Weights of a small GPT-style language model, trained from scratch on English Wikipedia: vocabulary 3618, a variant of Adam for these matrices.
Each number is 200 + 20 x the weight over its row's rms, rounded and kept within 0 to 999. Layers, rows and columns count from 0. The size before them is the row's rms in percent of the matrix's.

# up: layer 4 MLP up, 256x96, rms 0.13, rows 143-188, columns 0-47
# down: layer 4 MLP down (transposed), 256x96, rms 0.129, rows 143-188, columns 0-47
# gate: layer 4 MLP gate, 256x96, rms 0.14, rows 144-189, columns 0-47
up143,097,198,200,187,197,170,190,222,205,165,217,199,213,209,196,183,197,163,189,164,169,193,185,221,219,192,217,208,192,220,238,223,189,186,200,188,207,238,205,193,192,251,197,197,199,181,197,238,197
down143,095,198,207,235,181,201,175,189,197,226,174,156,223,215,195,185,194,205,176,190,233,219,189,211,219,222,192,203,223,167,217,194,176,191,166,217,210,213,191,204,163,231,200,222,228,181,168,206,210
gate144,101,180,200,186,233,185,221,240,197,205,203,198,221,184,193,184,192,218,160,178,191,247,205,178,180,164,179,221,211,222,169,214,242,185,179,178,202,199,211,200,207,242,197,199,229,218,196,220,177
up144,100,174,222,209,204,180,171,196,217,190,202,250,195,191,231,186,207,161,191,184,202,181,216,189,187,227,212,220,207,186,221,201,211,210,228,192,147,199,226,199,225,170,197,192,180,198,167,240,190
down144,101,209,206,192,200,195,202,178,233,235,223,172,205,179,204,161,177,174,191,204,211,182,150,218,173,231,216,209,209,204,206,189,215,171,228,241,200,277,206,204,204,169,216,194,208,242,201,194,217
gate145,104,196,223,177,189,182,162,171,183,170,223,200,212,179,195,206,194,217,200,211,229,184,170,232,228,212,195,156,228,197,186,179,209,223,186,226,205,194,182,196,210,228,245,230,226,204,229,202,175
up145,109,184,217,148,153,191,198,221,181,198,205,182,189,225,200,189,223,197,204,217,198,203,213,171,193,197,177,191,185,181,220,190,231,198,194,237,201,201,218,209,181,209,185,171,191,210,219,218,189
down145,110,197,225,185,180,160,227,175,207,211,166,215,210,206,218,140,237,188,187,182,205,183,212,198,190,178,211,231,178,218,194,212,205,222,196,192,168,198,192,205,205,227,215,200,203,180,245,172,180
gate146,101,211,212,156,198,204,212,197,223,172,197,232,202,221,225,197,164,186,223,190,210,191,201,197,218,185,197,189,169,201,200,206,193,205,221,250,226,216,198,162,180,167,189,175,196,213,204,245,202
up146,109,227,208,191,206,200,145,192,199,170,210,202,181,198,196,209,203,218,212,173,225,199,185,234,259,198,194,173,204,215,226,202,181,203,201,188,217,179,196,181,184,185,189,196,149,192,209,192,199
down146,111,226,176,219,229,161,199,174,198,164,207,225,205,207,214,130,178,203,190,188,210,162,225,189,209,202,198,194,205,186,208,203,180,192,237,180,185,194,181,184,190,215,201,184,198,185,201,219,246
gate147,094,173,212,207,205,198,218,171,169,221,188,185,207,206,196,186,205,210,190,191,166,178,212,171,214,181,203,199,185,206,192,168,211,153,162,174,183,201,208,165,207,210,190,205,192,209,223,219,151
up147,098,187,224,195,192,190,207,161,224,208,203,210,181,198,201,173,196,157,183,196,194,198,208,185,179,204,230,240,199,208,182,200,184,238,176,205,256,232,220,194,210,184,184,196,188,190,177,161,165
down147,095,193,229,172,181,180,181,206,209,222,229,223,187,193,189,179,173,230,224,218,188,207,201,218,229,198,218,164,234,229,154,184,239,219,238,200,182,217,186,185,222,191,190,211,174,212,209,198,176
gate148,104,214,193,202,215,190,241,186,170,201,215,209,198,201,200,205,211,236,184,186,161,210,178,212,198,186,204,173,238,172,216,224,196,185,204,191,163,207,217,179,201,224,218,200,225,182,182,215,187
up148,108,213,221,181,200,205,209,205,172,169,187,225,211,221,201,194,212,192,175,199,190,202,261,214,221,198,219,207,193,207,203,200,210,167,200,212,213,209,244,207,180,205,171,182,214,239,204,202,181
down148,107,191,215,189,181,203,227,185,183,234,208,211,218,214,191,183,233,195,202,177,185,194,169,204,190,163,189,245,191,199,170,218,216,229,176,245,201,224,207,206,203,192,146,176,185,184,235,216,221
gate149,097,214,229,170,172,209,216,222,206,190,185,213,203,233,205,208,215,216,166,206,188,220,202,197,193,222,150,235,163,234,221,210,201,199,174,204,184,185,196,193,201,242,208,219,183,211,185,208,198
up149,098,164,198,211,234,199,185,212,164,206,188,190,219,225,183,197,250,223,178,199,194,196,237,200,189,180,205,204,204,181,195,170,216,186,238,211,213,192,155,195,180,202,204,217,221,227,206,202,176
down149,098,194,196,152,216,231,201,198,147,194,246,195,175,202,202,183,222,237,175,194,218,202,231,223,186,199,226,170,172,191,188,190,205,184,178,195,214,167,209,186,207,177,220,204,206,194,206,225,197
gate150,104,213,176,185,191,213,200,240,224,160,232,208,202,248,208,192,210,196,194,162,175,182,210,215,208,185,147,185,144,209,211,194,203,197,203,199,180,186,219,196,223,202,191,202,219,203,224,196,177
up150,096,208,195,232,206,196,225,227,223,205,199,185,226,230,220,194,227,184,222,178,177,202,222,205,223,227,186,202,213,189,254,166,219,222,196,207,201,186,184,192,182,188,172,180,186,179,184,193,247
down150,094,195,197,175,220,164,204,191,208,201,156,194,203,218,204,167,204,180,224,222,219,217,242,204,201,227,213,212,172,239,208,208,196,200,205,186,196,212,211,201,181,199,185,165,208,180,167,189,229
gate151,103,203,177,148,167,208,217,201,206,216,205,184,195,231,260,190,207,215,213,231,170,206,189,201,215,184,185,204,182,183,170,229,197,213,222,214,197,195,174,171,201,181,228,201,192,202,197,217,217
up151,111,202,193,191,163,199,190,196,189,182,192,233,212,226,152,182,222,202,195,170,185,219,202,215,211,209,232,206,186,232,210,194,200,208,185,191,169,224,241,173,172,209,209,229,197,221,199,165,190
down151,110,204,198,165,185,195,179,207,187,200,244,203,196,218,204,142,199,215,202,190,186,206,200,179,161,177,172,181,201,242,182,213,201,166,197,205,154,185,193,172,191,197,210,193,193,211,180,221,219
gate152,103,190,191,181,192,237,232,218,189,214,203,204,178,213,209,180,243,222,192,185,176,239,171,209,209,203,186,159,218,199,183,187,194,179,177,178,146,191,171,191,183,203,177,212,192,254,213,185,178
up152,099,196,173,205,198,173,191,174,224,213,183,226,186,239,183,175,227,168,171,197,210,191,205,149,202,201,203,189,181,208,193,190,182,189,196,160,174,202,180,214,172,203,192,231,177,208,186,232,227
down152,102,199,229,197,210,219,185,238,186,233,210,199,139,199,179,192,193,160,203,211,192,192,210,201,209,201,225,222,216,182,187,213,205,186,208,190,207,232,225,199,188,183,222,214,184,213,174,192,228
gate153,102,186,208,217,212,232,157,198,196,203,225,179,224,204,209,222,195,203,210,167,206,199,190,229,198,196,192,183,196,181,221,170,231,211,226,168,222,171,203,198,153,203,225,182,237,194,188,204,213
up153,103,231,232,173,194,189,203,208,185,204,207,208,219,226,234,207,221,206,201,176,198,195,201,186,220,178,174,207,155,159,197,209,229,177,206,210,191,182,190,181,212,191,201,219,180,203,228,185,182
down153,099,181,213,210,208,210,209,183,200,213,215,209,252,235,192,189,230,200,177,190,217,197,176,198,224,193,228,189,190,198,246,203,209,206,228,193,263,185,194,200,180,233,209,183,220,157,200,192,191
gate154,104,184,209,157,185,186,217,226,214,223,194,184,199,202,197,180,196,174,175,223,189,205,213,203,196,191,188,203,209,177,190,229,192,228,181,192,167,198,170,200,191,221,212,171,202,208,206,178,170
up154,106,215,178,227,192,218,180,199,215,215,170,229,258,155,194,193,203,176,255,216,214,232,181,171,194,195,192,172,203,186,176,209,196,218,198,193,217,173,182,225,209,233,198,186,155,181,180,196,194
down154,108,202,201,195,183,185,188,165,161,192,134,192,239,229,176,175,207,181,176,203,192,211,244,179,220,199,208,190,203,216,171,160,193,210,222,193,186,163,210,200,186,191,205,193,231,185,230,208,197
gate155,103,180,217,170,190,245,195,202,188,181,229,220,186,198,228,196,210,206,164,198,178,227,190,250,187,196,205,215,213,174,174,208,247,242,203,182,190,177,218,195,207,189,199,184,199,207,216,207,197
up155,108,208,232,203,220,185,213,187,210,180,184,179,186,188,189,209,199,193,211,170,181,213,220,201,197,214,203,180,226,185,202,170,199,125,210,220,171,198,186,208,210,223,197,210,211,232,176,177,181
down155,108,187,204,199,199,197,237,191,201,170,186,194,208,209,199,141,191,208,180,198,179,196,204,222,206,186,213,195,172,156,212,181,188,172,204,179,161,169,202,198,219,202,176,190,182,190,203,195,194
gate156,093,197,213,200,179,190,205,206,238,186,209,193,201,228,210,201,216,212,191,173,159,242,205,226,222,196,176,212,247,167,182,230,193,199,167,213,187,237,199,165,202,240,195,197,213,165,206,151,213
up156,100,174,203,189,187,219,220,175,206,229,182,176,165,197,193,171,191,173,166,188,222,214,190,199,202,237,185,199,205,183,197,207,211,181,231,190,187,244,220,183,182,194,207,178,207,200,182,215,215
down156,099,212,192,190,158,148,237,173,193,203,182,187,194,198,185,219,180,192,198,198,245,170,214,255,245,204,208,211,217,157,210,199,181,216,197,173,201,199,222,202,198,198,166,196,228,225,201,198,196
gate157,108,250,210,146,224,177,211,223,208,206,196,205,215,186,218,196,194,232,199,175,240,196,171,192,181,230,195,223,216,220,207,155,212,185,203,210,209,165,219,190,186,192,220,188,223,182,220,201,202
up157,093,206,209,184,193,166,222,191,185,183,223,184,218,240,216,199,207,191,253,161,194,194,195,213,189,222,202,203,178,224,222,199,230,190,201,216,219,183,178,211,184,201,184,210,214,201,234,149,185
down157,102,194,191,180,209,194,188,200,195,206,199,204,224,244,173,259,226,186,181,173,203,205,201,214,206,205,193,180,191,201,208,193,207,188,196,206,191,192,169,217,183,175,218,180,180,208,212,210,193
gate158,108,184,203,161,206,206,179,228,217,217,211,240,227,213,200,180,210,210,179,196,201,202,185,202,200,216,178,215,211,185,221,189,182,226,182,209,167,183,216,196,178,217,212,229,232,207,227,183,157
up158,101,211,233,212,170,222,196,179,190,229,220,230,166,177,202,226,177,183,245,225,181,204,171,154,201,199,166,216,191,222,203,198,187,236,194,202,225,206,194,184,178,183,210,195,181,199,222,199,211
down158,102,215,238,211,199,153,204,184,200,215,180,215,198,192,199,166,185,181,202,195,217,207,225,198,177,197,202,205,180,223,199,221,181,188,208,171,198,221,201,231,221,183,235,211,192,203,188,204,188
gate159,091,176,170,188,199,159,201,181,181,168,193,222,196,176,218,184,201,218,197,177,185,196,159,202,142,163,213,196,191,230,249,211,195,229,213,210,181,174,221,210,179,192,188,181,205,218,216,222,194
up159,092,168,183,204,195,204,192,196,171,168,162,214,181,192,192,175,197,184,210,208,190,193,191,202,145,188,190,207,214,238,244,209,189,213,152,155,174,186,213,209,198,216,193,150,179,190,214,218,196
down159,091,201,194,213,208,209,186,186,204,221,185,173,191,225,200,201,199,169,210,157,176,176,207,142,196,204,169,205,205,210,209,211,192,181,176,207,182,188,194,245,203,182,198,222,190,186,216,207,199
gate160,095,197,190,199,222,171,210,178,207,204,222,232,224,191,209,210,186,229,185,225,190,183,189,212,174,251,179,200,203,205,204,180,209,188,210,211,204,198,230,228,209,186,205,198,179,232,231,206,185
up160,098,214,186,201,182,208,214,221,234,187,156,186,202,230,190,195,220,204,231,213,169,207,172,202,193,204,227,200,219,183,178,160,187,223,222,177,178,160,203,206,213,203,195,182,202,232,227,204,196
down160,101,213,206,184,194,176,193,228,203,205,210,208,202,200,223,227,202,205,175,180,210,210,192,183,192,208,227,241,218,199,204,181,193,212,202,201,217,189,185,224,181,187,188,165,188,163,216,166,165
gate161,093,190,195,237,157,229,212,227,201,213,193,192,180,160,228,198,206,177,149,205,190,193,193,223,190,188,170,196,199,216,214,199,182,216,210,191,185,235,220,214,220,210,210,185,203,208,200,224,177
up161,096,195,181,219,199,195,203,221,180,216,195,194,177,215,226,208,181,215,212,234,166,202,218,253,215,239,203,205,185,239,197,214,172,202,207,243,221,247,184,189,188,181,206,200,218,159,211,202,195
down161,097,195,193,212,199,227,180,197,224,225,216,201,221,192,179,221,202,192,212,243,211,203,188,262,172,208,170,205,192,200,176,182,208,168,207,194,216,224,217,220,223,187,191,169,232,182,218,212,193
gate162,096,198,205,219,216,165,202,200,206,172,214,215,238,178,185,204,177,166,203,179,201,154,196,171,198,186,200,151,215,191,178,209,222,188,193,188,190,163,207,187,199,220,183,218,227,214,208,195,197
up162,103,200,217,200,232,208,193,197,166,172,194,196,157,230,200,206,209,161,175,171,186,197,169,200,202,194,196,207,204,219,223,210,209,161,205,190,235,202,206,216,195,182,184,158,188,163,193,246,190
down162,106,151,195,185,177,168,194,203,182,271,186,215,190,202,207,184,220,224,189,164,213,193,193,181,219,216,173,196,184,191,200,214,241,220,174,202,197,185,182,182,204,196,186,197,184,198,207,183,200
gate163,094,186,174,191,216,173,196,214,187,225,183,183,209,197,178,185,208,245,174,200,220,200,204,185,195,177,198,198,180,207,183,191,166,206,191,226,225,169,199,205,215,231,264,214,206,247,184,215,210
up163,102,209,206,206,210,168,204,162,186,187,207,184,195,186,227,195,193,188,242,210,211,197,190,191,257,209,214,186,203,214,226,224,194,202,208,191,168,182,164,204,178,237,173,231,158,217,191,216,197
down163,098,247,224,218,185,241,187,179,215,231,226,221,217,239,194,187,170,208,208,191,207,167,223,201,196,208,178,189,219,194,207,210,204,199,186,201,212,177,190,199,212,216,198,197,182,190,226,199,216
gate164,109,248,208,200,200,236,248,202,224,205,194,227,177,193,204,172,218,193,204,183,190,207,176,191,174,193,203,184,183,209,170,218,239,164,204,199,208,213,176,187,222,226,210,204,185,180,211,178,182
up164,108,178,216,195,183,187,197,199,182,224,192,177,206,218,172,195,194,177,202,176,192,187,189,190,246,196,191,180,206,168,183,236,203,196,178,219,210,176,219,199,222,223,216,189,217,198,139,211,190
down164,107,201,170,170,174,218,157,201,178,182,170,216,165,223,212,202,184,200,178,206,215,228,180,139,206,161,161,230,195,233,209,184,231,191,201,214,200,179,199,199,216,223,186,217,170,213,218,208,201
gate165,094,199,215,160,177,167,214,195,205,183,253,202,179,192,210,238,195,222,179,216,215,221,217,214,207,226,196,199,208,216,174,188,194,223,172,177,181,186,178,240,183,235,269,214,221,174,208,188,199
up165,102,219,186,196,214,174,198,174,201,160,224,228,173,218,210,212,190,216,191,176,203,194,187,193,215,231,224,218,232,204,219,183,157,218,231,180,219,203,185,225,200,178,207,198,200,215,161,188,197
down165,102,237,186,205,228,202,191,216,191,198,255,183,196,206,202,238,200,206,207,208,181,179,227,178,208,216,187,224,235,162,205,164,195,198,199,220,245,214,191,209,184,202,188,217,199,213,196,236,197
gate166,106,214,181,214,202,203,206,217,199,210,199,177,202,203,186,159,211,218,189,194,197,190,184,215,169,181,193,230,197,214,179,184,199,207,154,176,206,179,200,185,221,218,216,189,223,201,252,207,219
up166,104,204,192,188,174,208,167,245,221,199,225,221,184,182,186,204,250,221,205,225,193,182,176,196,224,221,205,183,203,206,194,209,223,177,202,205,215,200,189,166,178,164,179,192,212,225,207,200,206
down166,105,223,199,219,163,189,200,222,191,230,210,189,180,182,175,190,215,215,201,167,195,186,211,264,167,190,192,170,198,189,224,194,220,167,188,205,214,199,181,201,208,212,212,201,208,174,217,203,201
gate167,100,197,206,203,197,219,214,223,193,215,203,186,185,228,190,197,219,165,206,200,139,191,208,222,200,207,168,178,220,203,212,200,193,205,191,206,201,191,184,194,197,210,222,218,185,222,237,214,228
up167,098,188,223,187,186,167,210,212,206,175,188,184,191,214,184,170,225,201,208,218,197,209,231,196,172,157,175,210,213,167,194,202,186,195,199,184,189,225,175,167,200,194,201,158,197,182,206,246,194
down167,098,193,179,238,198,235,230,203,171,190,213,236,235,210,147,232,173,170,198,189,211,230,209,208,202,206,211,169,201,200,196,217,188,169,200,204,213,227,205,203,187,213,183,212,199,223,189,161,229
gate168,092,214,181,198,193,172,172,190,159,194,182,221,197,209,195,197,196,203,200,180,171,233,181,208,165,186,222,208,183,211,175,190,213,215,219,202,181,218,173,203,186,185,184,168,239,189,211,209,199
up168,095,200,220,186,184,193,230,207,206,196,252,185,186,211,186,189,233,203,182,189,215,195,180,209,216,198,198,174,181,190,190,203,207,220,202,162,210,208,213,194,212,202,231,195,158,218,211,207,209
down168,094,186,189,191,157,202,186,195,202,203,218,205,209,200,201,212,177,200,174,133,185,189,177,250,183,175,197,214,204,211,173,163,218,194,206,204,177,187,177,181,184,197,199,186,205,212,222,176,178
gate169,096,211,200,165,203,217,199,212,200,179,194,215,242,226,224,229,189,199,211,180,210,191,217,193,201,203,195,174,205,247,220,178,231,198,223,184,222,200,230,209,190,178,225,177,191,203,202,193,197
up169,106,190,212,226,195,243,177,228,215,224,180,221,193,188,163,181,204,223,181,187,218,177,203,213,189,189,200,192,224,194,189,208,208,199,150,178,186,182,216,211,194,212,191,167,230,236,233,217,217
down169,108,207,202,207,192,186,194,212,212,216,183,204,199,168,163,216,189,198,220,183,216,200,193,248,191,189,195,137,213,211,193,194,189,200,192,201,175,144,195,195,194,227,172,183,206,226,223,193,197
gate170,094,231,205,187,192,180,176,219,196,189,209,217,174,209,188,218,166,198,197,206,211,192,230,184,206,231,177,218,149,223,196,181,165,202,201,193,164,186,183,190,183,165,226,179,238,211,192,213,218
up170,098,187,212,222,226,182,222,192,206,196,194,183,225,200,197,217,171,228,220,210,232,195,227,236,210,166,215,155,200,202,197,210,195,189,183,172,155,210,203,192,179,211,239,187,208,222,219,204,192
down170,100,207,188,197,229,191,205,194,185,210,174,230,201,204,177,158,191,178,176,223,189,202,163,198,197,204,213,229,219,193,180,206,190,220,207,196,204,180,237,198,224,189,167,195,198,201,189,207,174
gate171,101,210,202,184,205,170,180,226,183,212,212,166,171,250,168,199,226,203,200,200,221,216,187,187,186,232,160,212,174,198,178,180,192,218,248,208,174,234,169,193,220,184,210,203,218,217,177,182,197
up171,095,188,197,204,190,168,242,202,210,219,206,217,209,218,217,207,192,172,201,213,203,221,214,222,186,240,222,224,175,169,160,184,194,180,227,170,178,182,185,217,215,202,193,213,196,198,226,206,182
down171,096,215,183,197,222,131,203,152,179,189,230,202,237,202,180,198,181,230,182,182,208,227,177,184,242,205,212,195,195,180,218,195,184,194,201,173,204,211,186,184,204,185,162,210,212,212,212,194,182
gate172,095,178,183,187,175,222,201,191,181,213,203,225,207,181,217,157,183,215,173,194,198,192,218,210,178,192,180,204,211,220,200,166,205,226,156,193,181,200,197,181,177,239,226,161,186,208,199,208,219
up172,096,207,215,172,217,200,172,245,200,215,194,216,198,215,220,202,168,183,157,203,195,160,194,179,216,156,199,217,183,179,171,198,216,227,185,204,209,196,208,175,168,222,204,189,219,228,212,216,188
down172,092,254,232,209,187,222,204,210,210,215,142,221,171,200,150,180,187,229,195,205,209,162,215,192,198,219,178,214,232,218,198,219,195,178,190,213,194,193,188,239,206,207,176,210,215,157,214,208,183
gate173,101,215,192,190,196,192,190,141,171,197,226,212,204,209,217,197,192,206,216,203,209,213,198,194,205,191,211,194,210,187,200,170,178,193,206,217,246,235,179,222,174,184,248,152,200,177,194,197,215
up173,104,190,208,212,199,264,186,222,190,229,171,197,153,202,207,187,200,192,183,199,192,210,234,186,187,180,191,219,197,210,212,202,203,213,188,198,204,193,241,200,225,237,192,211,191,194,189,235,206
down173,105,233,199,192,177,197,190,228,207,194,160,195,234,219,197,204,200,205,196,208,187,220,207,237,184,258,206,219,210,200,159,218,198,222,166,176,204,205,177,180,199,200,227,198,191,219,206,220,204
gate174,098,166,215,166,176,175,203,235,203,220,208,189,213,150,209,197,188,253,174,201,209,184,194,186,200,209,173,222,217,198,186,212,193,201,203,181,210,171,198,182,209,193,242,195,202,222,212,198,187
up174,102,211,187,190,214,177,216,201,203,210,207,234,196,212,191,186,196,197,178,207,215,189,208,201,188,176,188,196,195,231,217,169,192,230,188,179,173,189,241,196,176,210,212,199,214,186,216,191,176
down174,102,201,211,170,234,174,182,197,197,234,222,190,216,209,232,153,214,214,175,201,201,218,178,216,187,177,169,213,199,215,193,209,237,195,196,193,225,217,218,239,189,182,143,190,204,175,211,201,190
gate175,096,225,185,183,210,191,188,221,234,198,217,209,194,230,188,188,204,182,219,175,186,191,203,155,211,206,212,212,209,203,202,173,229,208,226,221,199,209,165,205,198,206,242,224,209,195,208,176,232
up175,100,204,201,199,207,158,246,208,189,219,219,184,195,169,155,205,203,187,221,220,186,190,181,170,173,204,180,195,241,179,216,180,217,199,224,182,192,214,201,189,220,207,213,237,204,173,191,229,189
down175,099,190,211,196,213,243,230,204,224,214,184,191,214,222,208,221,179,167,222,161,175,185,210,203,236,202,196,228,203,187,216,189,215,204,194,209,199,208,206,193,191,199,217,188,193,189,211,200,224
gate176,107,199,189,177,191,176,186,222,183,216,204,201,222,209,213,212,231,207,177,205,222,172,166,204,183,165,198,198,218,216,181,188,258,217,179,187,191,216,198,171,170,193,186,206,215,176,215,209,205
up176,098,215,201,179,164,227,156,225,177,201,231,170,186,189,187,208,193,187,201,203,207,184,197,230,216,204,169,192,234,202,161,188,221,180,183,180,179,155,212,164,208,213,177,220,213,195,221,210,179
down176,097,211,188,182,182,185,179,173,213,168,190,204,192,209,199,187,233,198,205,208,206,212,214,209,168,186,195,212,216,213,231,236,230,206,211,203,208,215,211,193,167,214,214,209,224,189,209,226,198
gate177,097,223,197,184,148,198,202,219,170,198,191,199,235,202,192,182,225,223,172,218,187,196,191,204,173,213,185,204,221,191,187,175,206,181,177,178,191,205,147,198,216,227,179,189,207,197,234,177,196
up177,101,177,233,195,189,174,195,168,201,212,182,216,203,205,230,182,195,176,167,220,230,206,146,166,200,205,182,193,192,194,227,190,208,208,166,223,224,208,190,209,196,194,187,186,183,202,210,260,208
down177,103,201,175,201,228,211,214,203,214,225,172,175,216,192,219,204,179,226,210,207,224,201,202,187,199,204,226,220,186,183,198,201,195,246,187,192,197,167,255,202,163,181,164,214,226,198,190,215,211
gate178,084,233,224,208,171,201,213,169,220,223,230,193,214,225,196,188,236,211,183,222,207,214,172,204,224,210,180,179,235,208,194,225,213,206,211,196,233,231,192,171,202,162,194,190,211,189,182,204,188
up178,093,219,250,185,186,192,197,185,232,219,200,222,258,197,192,169,207,178,213,206,232,194,177,200,161,209,225,171,179,193,204,231,192,197,226,215,186,221,212,206,193,220,210,215,218,205,193,246,165
down178,094,216,207,216,221,178,211,195,209,157,205,183,176,172,244,172,199,220,184,185,222,172,187,195,196,178,229,215,174,179,176,189,182,207,190,227,180,200,224,224,212,205,211,198,169,159,173,181,210
gate179,097,203,167,222,204,193,209,202,217,183,217,201,184,196,210,163,193,207,201,223,196,193,190,202,193,214,193,195,208,192,154,191,203,177,201,229,165,194,189,183,203,222,227,213,169,209,211,191,156
up179,102,181,205,191,221,205,201,194,205,203,202,205,192,246,154,173,182,210,157,208,191,201,200,185,217,237,210,184,183,208,182,224,166,202,198,223,160,218,244,193,205,187,200,154,208,196,168,227,215
down179,104,179,191,168,177,198,220,175,203,177,174,212,192,201,207,186,187,207,190,188,212,186,205,203,221,197,200,164,156,229,214,225,193,179,217,215,196,193,183,217,155,239,231,192,214,196,199,186,219
gate180,089,226,233,191,194,213,212,226,197,203,198,199,171,182,199,206,225,211,221,186,260,235,193,223,214,163,196,216,217,183,192,194,216,184,211,204,185,190,163,216,176,221,205,186,233,192,238,224,225
up180,095,177,216,189,190,200,135,183,230,198,187,207,224,224,197,202,210,214,178,247,169,162,194,200,224,212,198,200,189,186,207,215,192,200,210,182,225,227,205,208,216,198,172,175,211,179,162,221,189
down180,091,213,174,227,227,184,180,225,167,200,170,216,204,182,206,148,202,215,179,167,193,219,200,241,174,190,199,184,211,217,218,193,204,193,198,205,213,212,217,207,220,170,209,182,191,198,170,189,187
gate181,086,192,177,203,187,231,221,203,238,209,175,185,229,204,208,208,219,162,139,224,211,220,212,213,206,202,215,170,206,200,185,222,191,165,203,224,198,194,226,206,219,237,192,192,200,208,211,224,176
up181,091,172,199,189,241,209,190,179,206,233,216,211,199,205,217,200,210,202,213,193,193,192,213,193,217,175,166,272,219,174,224,197,193,210,189,209,203,234,220,194,200,186,210,221,187,166,208,167,220
down181,089,221,176,211,184,218,185,222,158,162,171,195,187,188,190,201,186,212,210,166,212,191,205,256,179,232,195,204,205,185,203,193,210,249,229,200,186,182,193,187,223,191,161,204,214,231,220,190,203
gate182,103,187,199,193,183,228,254,228,209,194,195,190,231,172,215,195,174,198,207,205,209,206,190,225,192,202,205,164,208,243,185,206,218,182,180,162,207,213,181,230,184,147,215,182,204,188,205,205,217
up182,099,197,218,206,225,222,179,221,192,168,189,220,199,177,176,204,154,224,187,203,182,221,205,213,181,237,243,180,201,235,249,207,193,209,207,175,207,195,219,194,213,201,220,189,193,216,238,194,213
down182,099,204,249,197,185,205,220,183,204,207,220,229,175,183,196,209,183,209,194,218,202,191,203,210,222,195,226,191,196,214,246,205,176,240,187,240,186,199,180,192,179,199,196,188,240,223,175,168,218
gate183,097,225,236,167,211,195,196,232,207,174,205,192,200,189,196,195,193,207,236,189,204,198,208,198,189,199,172,223,197,212,210,189,249,197,211,233,205,169,141,196,220,200,195,225,210,200,175,213,208
up183,096,231,198,199,225,216,197,177,217,220,200,205,225,201,188,228,210,208,194,178,183,215,175,239,197,189,261,229,196,240,197,173,173,220,205,198,206,220,198,190,199,211,202,183,161,179,224,206,202
down183,100,222,182,182,217,211,247,204,196,214,240,175,186,227,182,162,222,195,220,236,210,218,194,197,199,206,188,215,167,179,203,214,220,184,220,175,221,183,213,204,205,194,217,222,190,219,185,189,224
gate184,085,203,203,197,184,237,192,178,203,203,205,213,185,196,182,218,189,224,196,181,208,221,231,236,196,216,187,159,151,167,223,216,228,190,205,212,211,221,193,194,189,208,191,186,210,232,178,229,196
up184,087,178,189,220,186,175,194,210,207,164,203,207,221,191,190,180,189,188,203,224,206,188,217,190,167,198,217,226,221,186,190,196,179,193,225,227,189,217,181,200,222,169,205,198,196,198,179,172,201
down184,087,174,192,169,173,163,215,195,168,194,170,198,199,195,171,210,191,203,204,192,190,225,164,181,196,183,205,259,177,221,190,206,196,180,187,184,187,197,206,211,222,240,202,206,225,179,171,180,185
gate185,108,201,187,166,206,172,232,198,171,218,196,207,226,200,209,195,186,181,198,177,220,207,168,200,205,214,224,184,198,221,215,190,211,179,192,190,202,170,225,190,157,179,225,200,181,193,224,224,212
up185,113,207,182,178,204,211,194,188,188,211,227,209,174,198,215,168,234,179,207,204,176,180,220,215,186,192,176,226,181,198,200,222,205,185,197,182,173,214,180,190,210,214,172,211,217,184,207,183,194
down185,107,220,181,225,207,216,201,226,189,213,198,185,206,216,207,190,228,195,242,176,206,188,195,213,194,206,190,231,212,192,185,199,205,205,179,209,195,223,160,208,190,183,195,207,206,154,185,191,176
gate186,096,154,168,192,204,167,218,211,193,205,212,212,212,228,199,209,197,177,213,220,222,197,184,222,186,231,218,181,202,171,211,183,224,226,242,181,232,184,165,197,200,169,202,228,199,231,204,229,207
up186,096,185,215,199,212,205,231,199,190,191,170,226,197,180,214,187,232,211,201,207,158,191,165,178,181,180,178,178,198,209,203,247,239,197,191,218,232,212,187,218,225,233,151,241,188,190,216,202,160
down186,100,201,195,215,232,203,170,224,230,153,225,194,200,187,138,164,214,197,209,211,225,195,172,228,214,180,194,165,207,182,183,211,199,220,168,215,194,204,204,237,202,192,193,192,213,173,187,220,208
gate187,101,207,188,174,204,218,183,218,199,221,182,217,223,179,231,213,183,204,169,208,207,194,169,222,191,182,209,214,202,188,221,216,194,193,190,222,206,174,210,206,189,211,233,173,170,182,217,233,200
up187,093,203,172,168,242,243,152,218,208,216,180,211,222,160,203,217,201,204,135,227,227,212,212,201,176,216,203,187,167,242,197,177,189,202,222,180,193,226,182,235,204,222,206,195,198,185,226,218,214
down187,096,193,214,212,194,171,227,205,187,197,194,218,218,198,202,220,196,216,244,234,217,205,206,191,190,185,199,211,242,202,204,204,188,239,176,199,203,175,229,200,185,237,182,163,204,207,173,172,188
gate188,106,231,182,172,172,187,235,203,183,208,214,174,192,156,199,195,159,194,201,178,198,204,204,192,194,229,188,169,192,207,200,159,196,192,225,177,178,202,178,184,221,161,230,223,201,195,194,194,231
up188,110,209,256,202,225,183,175,184,178,200,183,197,220,167,205,200,177,187,170,212,224,207,206,226,202,187,220,185,189,234,203,195,208,207,212,227,236,211,153,184,215,175,181,191,220,212,181,175,199
down188,105,200,235,217,194,200,190,169,210,212,185,206,221,159,181,201,150,189,182,216,209,188,190,206,236,167,183,192,179,188,212,205,214,180,243,204,188,187,210,207,179,220,214,214,197,194,218,157,191
gate189,092,192,236,179,204,166,229,183,184,217,202,177,228,231,227,182,227,196,176,189,213,220,198,176,184,189,199,191,209,236,211,191,230,188,196,228,226,206,228,160,205,208,226,225,195,237,201,196,181